{"qk_norm": true, "lr_head": 0.0204, "batch_tokens": [32768, 65536, 98304]}
Each number is 500 + 40 x the weight over its row's rms, rounded and kept within 0 to 999. Layers, rows and columns count from 0. Numbers have three digits each. The size before them is the row's rms in percent of the matrix's.

# layer 6 MLP up, 512x128, rms 0.222, rows 349-399, columns 0-127
113:526498554497481463572540510441516482483503430567451559476489467417453464584543504486427515472525550516464444510530498497517485498497475454490467440517484576511474524515517519469533465543523518468443545479533586499464410569455476451435538509561529511506516536581562496505429496478514552463548530477541439475533461525511458464456473520469456540562570489500509477457454490523443559488451
116:450471524530492449499540526498537479529493455513481463453486510519471537558435516478590489465456522517460426576456460454498484564431579530553538535488528527540480536506521423540501505524388507422568512520507534485449479484511591518414566512518542473506456531475469482480496501552524488533487479518480506478528504516534451400533476501506462448498484490491543389475564499497571508510480
087:468499544459472481521550515536466479520543478463519482484523478522528577517546539512452561445459538434482487422450493493532467496474491515471499482524478477560504466539540378573495590442419541494491528474420529467549517564495439520533472494378517497490531539506493451512501530559529463447499489505586519546495480512452478472477482505520462489509515506466494433407525483537494439490581
092:484497502504491594447470551507497479519456501555489478462434484507541559456502573469566520483490562510539496493513541483432519504485516493533492536521489390588457493457434471457484490489567462561549464570438427479451526485554522476506475431468479489462530536536555531474489457525462508505518557519622495463475466527477506545532533567552549544528506557464498550464540456501468506533464
082:555504488477457481546443461541466528506487540461481548472525504498536482432457507513497519477367547507500461532483518567503573501508563551538541429519492540534542447531552494457414468493499481458474439529575498474461469526543526491447578542445452548546444518451421555508542587541456512491488452462507515497433474493509534520438465496425486530544462458515484519515477479519553518522512
097:468462473522502488437603424491501482472500582472452499510523490445490498571507471475491510495412437560491447433504487484494487464475487504413525525455516561496519545513493549478492490469555476569482556494485485472501559520553466443535539446511478473482501530517426544523472405489528536503499523487466484508517515520454432467496487490544513572545490525472500479513599433566570608479461
104:477556492464453582447517527521487536549518532524494513449482461513578517537503481522516495520544426568529508475482420510489510512484534468425467490491499486560575488536426421526473503485555466526595508527508499491469544471609495489488449586533477551501527454531505478492395506481526548473502540498473482520428561545501452565484517528479404516517491488519513494513487469482560430567516
117:584563466527449569490466501464474491555517502494543442404531472519514482524493569547457548491427631437489571427536520482523495550483499548495458478559501523519528540491440543548505494518492592512511473509495561474511515502474513495512494457468441463486534540451468498532565502543443512521543473463538497489516488508488474488491437507532572430451537466457472496489461576531469567546465
104:488469552476537469525521477499417420483473446471584497510443496596460537508593419537550514447532561521515580505480496511438452561459485512466554499523522516473500468476462479437507505537446539533494379502449485474484420504492508458569465451467485509475539548472490518525490547518489488488479475495525543544559551512535506510446453517520540529503540560474500512579509491503445457433493
101:479525512509496513499511527481424547454520529461531593519494503493472546545511484435516459429565527512531584497458494459504496519467557529449510523515465495533427456528426467545467513465531488502498502523432453462484502543428447520494505486515447491492510495487498547546480482563486553514503559510481509522534572433501509501551402507568494495524463513397429494586479444563459556472592
101:461497500505429539486457566369513505512529462549528473537524447436531470479498553484462543487531439472549504492526442536529511472484548479505456507475530474514535474511495545519486481488499462449526495565504442474501486498548466543432541481478560434497580539479594601519542455466495552498547486538508540518513497489543532465458433578521460436519483456525515522463513543514485601425489
109:531469552583530546504480484512572458584510458522504520514454462458505489463540517520399507444497474543509533534419469482431506573561499503459508554544486532480523455537500467394496502574503515541483452533518422481491486449525528518495546459428505470484449450487447529533544455550498468503533512470472508531487451553559506617479471458509490525508485550519521513452494490498477466582558
108:421487528483541537505504531540559505528542455496456560536484474524522428487522483555462477453486489474495507500542543530526531436543499512464506520473479443450434578492524506440551566553513504495502545514514577516435464550512524451449480494549488468608541466490537543499563520437564531476531562513452464465485495491529598442449469481572486486485490577548517404506493549480465474502484
107:480481479557498489499506467535559444537432503466447505498509466547457482499402494479483459445448529577537577514478568513497518523447528544501541493398512547558447524472499545497484448513471514553427486565511475433494583521540464444576487522515495483542432520476499525470499546571507538512521507529545602533480532527427478521514450546501473547417530486511512505493540505500577497475470
098:528446526431503517501486564545530524570476552533426511450564472467531571499570531517531518500468546570513514488472538502498499461497467465551550529544518534519533544495505490424482492449473481477547469551561525459507488476570530550556520451482453555473528438521575518609454491567467480474530484436511570523509524491536520473540570449525482485480466437557498463533563450469494440464511
085:434428515507445476492503466539473536551560562484505526444518475534467578462424567540545539442384522549488482474482513539483477518508557495518501502535487502479550439524555500474448520488432522529506425564508456513505429515499460461555547502441502534539568533513520506605463485517452478509535477578442489483471484561552441447469497457517536447475485482487514504508458479480545562466488
091:446501561534375436523544524492478501540501485518454510525441453522507461477524490530477525511509477499485521500460399428582548493536547407546467542521507482500485475467471489492524462528471426525484468542519564534498485571546542490472558484515546416583580412541510453510429485530511510461486535499514519511447431460474486526492423547527540503504472528525512511521497501444524536527446
099:565492492459460470516466496463513471488598471558472596458540451525483508536476536473506562504485471508516468585529511515499511558543488516518483516548436518535471470463436496443493447518573497481492506409567508567524542560493521491581510545558561453493569502526550474510451451484488438563489511397514421507444519484452451482515464508481476488545518431481541471508504473489447527547512
099:471509510454530463520523368514511418445503515488535513507543468471468510548574461452525467498527478540478572476474529514485467493440510462485456424453453459506519534532529481492493566488439570555505455511475527463499518520511502555469475547478518479559533483525503531478513566439563466443504543604486513482577519511516531489515535537450518521440516436469512529395505472589460462548509
091:585436480451437443503527549458512531619548447468446570471514470504517469479492548468501491515461455521474499461473505462527541478474549520446612530550506577473553493506458503489506498567497486472535564473521502510507466523508535539420462459526570483508491456441517457492534458568503433456489542535475500571497443537487404547492520422480541506494483458546503472527529507532534490483513
078:439495480441498532448452529459453532518531487530521544484579425445591469483425579517472493510407487497489539513504548505450524534555496563530502510493481497484584479558524475547486451512446529498478412560493481490472604528569508487430596539484504554547508519516492506473539513522526461495522498493523458548509514514534515542511439560550466542511458534503468485509486438486457481474421
099:503497499449450471526487499501535475461572484537479482509501439472549450454519518416446572517489477576442525547535502462537514490543532505536506490553491504559541413473534471550444578552503479505499444511431517483542538502510456460516588548496545517502477468527559422524432436508464562475462510480504501491532498539480561456572516541548421452516488477452510504489500476480537390512451
099:504495456453486407538533468450489495448537502576526496486583494522514502466560483560454532541562405455514488432484455483509510421455523556443500552530445462519473509511541461485487491488537489485552463508388482420559517448520512548521483598485493469477484542515515563506532464495479479529487495494547503441482452474450542432490504560531486514453557539580528519515460487553518476462529
092:490482552466502520521523440545542440487472427561531513451464517488471542527526567531530451520460469464495525499514482523461528466498471473428461500562471444525509468512534418483506585503487577502442455419446520583553490567488461550466488442531533504542526521523507469501492539518507536464472498483517499431523494526477526549489532512399489535535589487506560515442592484488554500520406
095:475512422528407506544509508488508436569523568511406562532516464519474497519501533451508448430500451511440466488555505560451511494472424593470523519524540484526530483456491503481504547505478514474508494431626517586493537453545521447482470509522525450491457437495491476508514508524464556533466478512549467550528528473533445582442534504573487491463545531481464483521520477543476495496439
094:452541496379506481509514423570540474566521564532480513522435517497487549475547423530500543506497440525528522567539472500551494497498472486539500531468522528503517477457536428541476472485495492497501513525471569458520469534569464517502479504461523433533467533458552425582520498532544576543452426501551503467530555548419453528539464504458500488564416495476506536519489559473512505458447
101:470461497438478518509509439441445520436473456451517528507564469453539496436413526503522538526486452520479578504491487497518564474480619472507484469487514570544527509474474531451549563537543523518510426529502441440495571504555519449522437525487446445527540526586552498438474471565454499529487493510492523519448482564490497443510537556544504515542462511487483457533402469473510513487503
099:484537521499510531520475536413444573395484484483505510462518471500488593530546454550430405441521487544515474505555469480512485540471466456520553559504457456549511541516562471502457465486547466540605516445445611478541534521502508453510485512550503510449503486506446446505489513527459512506547530551424513529502556462504522496449440539537535479527454470513510479451537523498524457486556
100:509509517489517461448490532520462450535402484555486564575458469515559495560488440446549549473492470526502481575506559589527503493521567543507443486540362475542467502470496482500537534502478514520541510461537484514503504510483495502457505496500541498442475525502471478566573500569507521398495502550537511547468485454476445482466519523466500592452488572485463419512489428502525537502483
103:461468491599413545568468548527521505518549462481467507476480437490590531472492486532561511529535441495514504570372512448449574485470557474482487515517505516514472546499515456460586514538441529501472442531494485457471481478451597609471519466504546483498553456553500510473469465541512513482523502493481505553543502488533465519484500434453520491539490559458462486444524432515493502517493
107:416410498479483518490530468562489569470528509497497569466477467433572430471534412568504501499459536495514545518465449486510489439496461512516575544521529498579439427501498475580514517473531542499507529475511520587479471506487542430545562469476441472508487492509504415591475517492466493466509516499478460552575519512546525550460478516455508521476485460533489509526485458490509601521458
093:532546477424528556496506487489515534470483559508504577499516458464480493485482594461409542536448531516528529498435422423507566518489517545545477457518474466536559369489520430489515404468484526490562470506460487478523474439510405470520517567477526557483527543514490535555460553479491496539500477497542536507551488469486526529514518559514409548518520444504493481471532490507515475525465
066:489486463532528512448576517478452545480493547493439515517486517467577509401467494508474514456442534443588458440475518530535500452458470495420491488545490547539486528489495499530507514446540508445522454479531547586501496486450468598517407526488572551446459470539492512522436545511510505406497473476491501516434473494439528475514448485550534518519511498468490412443544480459499550545506
092:386557464460505493452486419500454495445514470540467480515462506506505528541473522518462486413456538526496513513464531402562471506496514574522464522553452460474522583469490464422483464480502546483485512524478496557494562511490502542434554503498507523489572504557544490512454533529521477526494542574552437513518496503497515540475443484541509445529444499451466400504602463511532486568508
119:503505422508450436505495501520503415521501545514484497416430485526531496522463486506503560499498567440491520583427456528579571460483497474431509451477453587488474540511452489497445557505461484542532471520524478459492527563457573551474493476491535531517481423480412450485470452559464461473540474526494488487562545529487538493500502460550464556494469523489552500536469532566525585487460
093:482545491476535524485425501538465595489446533488549540507490481482477522482479526556558492480544582504532424531489517485618495496471446544548480463423481544512486539524368504484513545459460531496493477515530549514561511400459516501476510517525503516505543496512517569514452482453482544467548578438569489552472474505503473502547489530477480448463507490427440503454511512466466530433464
096:466476521497609504556408475439503517469531508432530554510478494501509438439589501443470505515549431570558492514471457504602469461434453452524518473503521528514466561505521437489488475546565504563454539487498498566458491635553586558497440538486511514531450521495454473509465443519514489474524470508506493561493479526494525491475544521457502511510455498477478487484526491486481485480542
094:481578461482493533563438485520473468496499470544570514416583502446524513513523497470547456499562423508492481449527481522538499512464505487551491494527517533542488560498435509458438555501478550548510461505541526556517483506497430550494512474477478499460461496547583474491451461505540515545444498478484449554567513430519486514542550553481478462552554411535454498445517517591457482521403
101:456495534520454539484451492497457490523490501459472485452442499481481451519497524481583511482471488490536533496516494482512484504458495555569585430441528556544513491481499519434548459506482523452565453525488482539471483528534500564478517563462503560481465558484472437472562497558428548512499485555512427512505474493426501422502415516467471543494520503577402482523407558527441550481437
112:483571534540519507480488432493585461465500574479426486453535446453542493503468486484548530476480494503476501440535468466447502583473495533522477468427503520541470491513450530485530508563585550399514485486486514478513571526500513496509475434486476447442518424517525521496502475429572468492460502518452470466572494468446519442469507489541567461503538519478515519473585442603533526467484
094:484556496517557514524532508499500463513523435583538526454472502493510541448481502429491482466513520517571582515466452465509570483464512488426482522462505405516483470496511615504468506503609493500532501551456453464448481447533500507420446521521540448445458455532510496479503555538425533533534509527547540501498466574513478498541458584514548514476465487498453530527531534535531496455413
102:525501434468452493481502427552473489547493592504505554545501502503503509558453443477575418510489473505550527469539508534548504516558485510515494432543454439497433481483490518479523532588535421551502456471530483541489448533488546514455501469590565475491515443469533507504517457494445424476512509515445535566442551537507521476521513474548560476471485481545513517572414490583539532534489
099:445473444500518471431524560520475560483489530473522477488470428447507530454417498533476501490527519458514483514494544508611495403460482504410568502500500462591555440543561465507480538496459476465547486556492488526593461498509489537473448567491505474466548533527508499499475454540518542460505490525461421500511520451496572478578483503539551509522470491519441553485530473517472551581529
099:519479392509566534487464499477430484612524450485447487543531551529464525552502466456513415505494470499512486592507522450514526457444524492471566569510538466519506518464435451517545500508468457481488472507605473518463477501570534492456482506528506485434493504449518495505534520498488518499464589446509498557504499563467397488531577479488464516485440500508445513523514463534474524482415
104:471501552525462477468542397421563486471502476456533562501552457528506590465528437460463469529459450491498464474444503433507474529476463559474522443484563469518489453544503476518507511551487531423440531544452459550496604501480513534567488485476542480470512520591490504492479469527505526566448600549489448503523464512491453458568460507474540509552453520476518480446491516513503449476505
102:537493456535455510449511444501466518521495540482436482478487450530454471501471520450492486544448532473510538506534436559467563530557525501469555450486428514567426515504575516484479478514582563506425420484457535453519503482563561471534493513524563482540517428476493499485491441580506490541474485537466591528490542505498430574481514530526497505500473514534428504557536428555521544500565
112:491452528461457495429422478450482487521480458480502447436488425539455586440552481508475495483520530496451532543494512464441477577490472527509464492487451521529486578481401456498541506467544472549532494533409568496532555494515536565549517448432505448524512526516513461504417523495522477493537595529452455507541494550549510527548449497545483503515418489498449438501526516546536510515484
107:466500483458472513506554537618471515482507613446516458529450519505459473527462511486477521453458537457444448507585541547456442504500468526478467499432422471560499503582539460462509578535524542545481472518514556536529500545527393449572515474511477460518506494498498496523525556512482476575522494474519486522484450453464486471505483446487456502535552540461529539468554418536507512467462
107:487549476578474427482527491479413447500504614536521466510494482475475503518547476482513492540470509454486509490474503455508421503524568480487496512516537481621480583490494493525504505522540528501536473527534504543497539545547469473461479474536504510478523459562475445524531461495406498400485529481508603552474591490538424558473549537512534454451495434470476472491505485527476552443470
113:497512460507527519484541493534499516450648516472571499451470464480477516583549446446452487495536430472561465517506489455475541530510545471441489451518492470449521552494555464459481461499482504533431520437569514457505478531519457500445477589459520493534526479540531416456556490489543511496478545517512498499559503488495490519469544565569473509534473431527511541494616489428505507498458
097:592524524455459480513469514548443457531464535513494517500496460531513542499485500429492506491527526501549504529429504538405466538510499497451560463474415517491447491477455450517560528516521535455472571493448569504503494492564526521470499501531548605466546521451532521520485505548540529445534454464478502484494443416549470543479545577505458484608484523459482487495506541592478563540475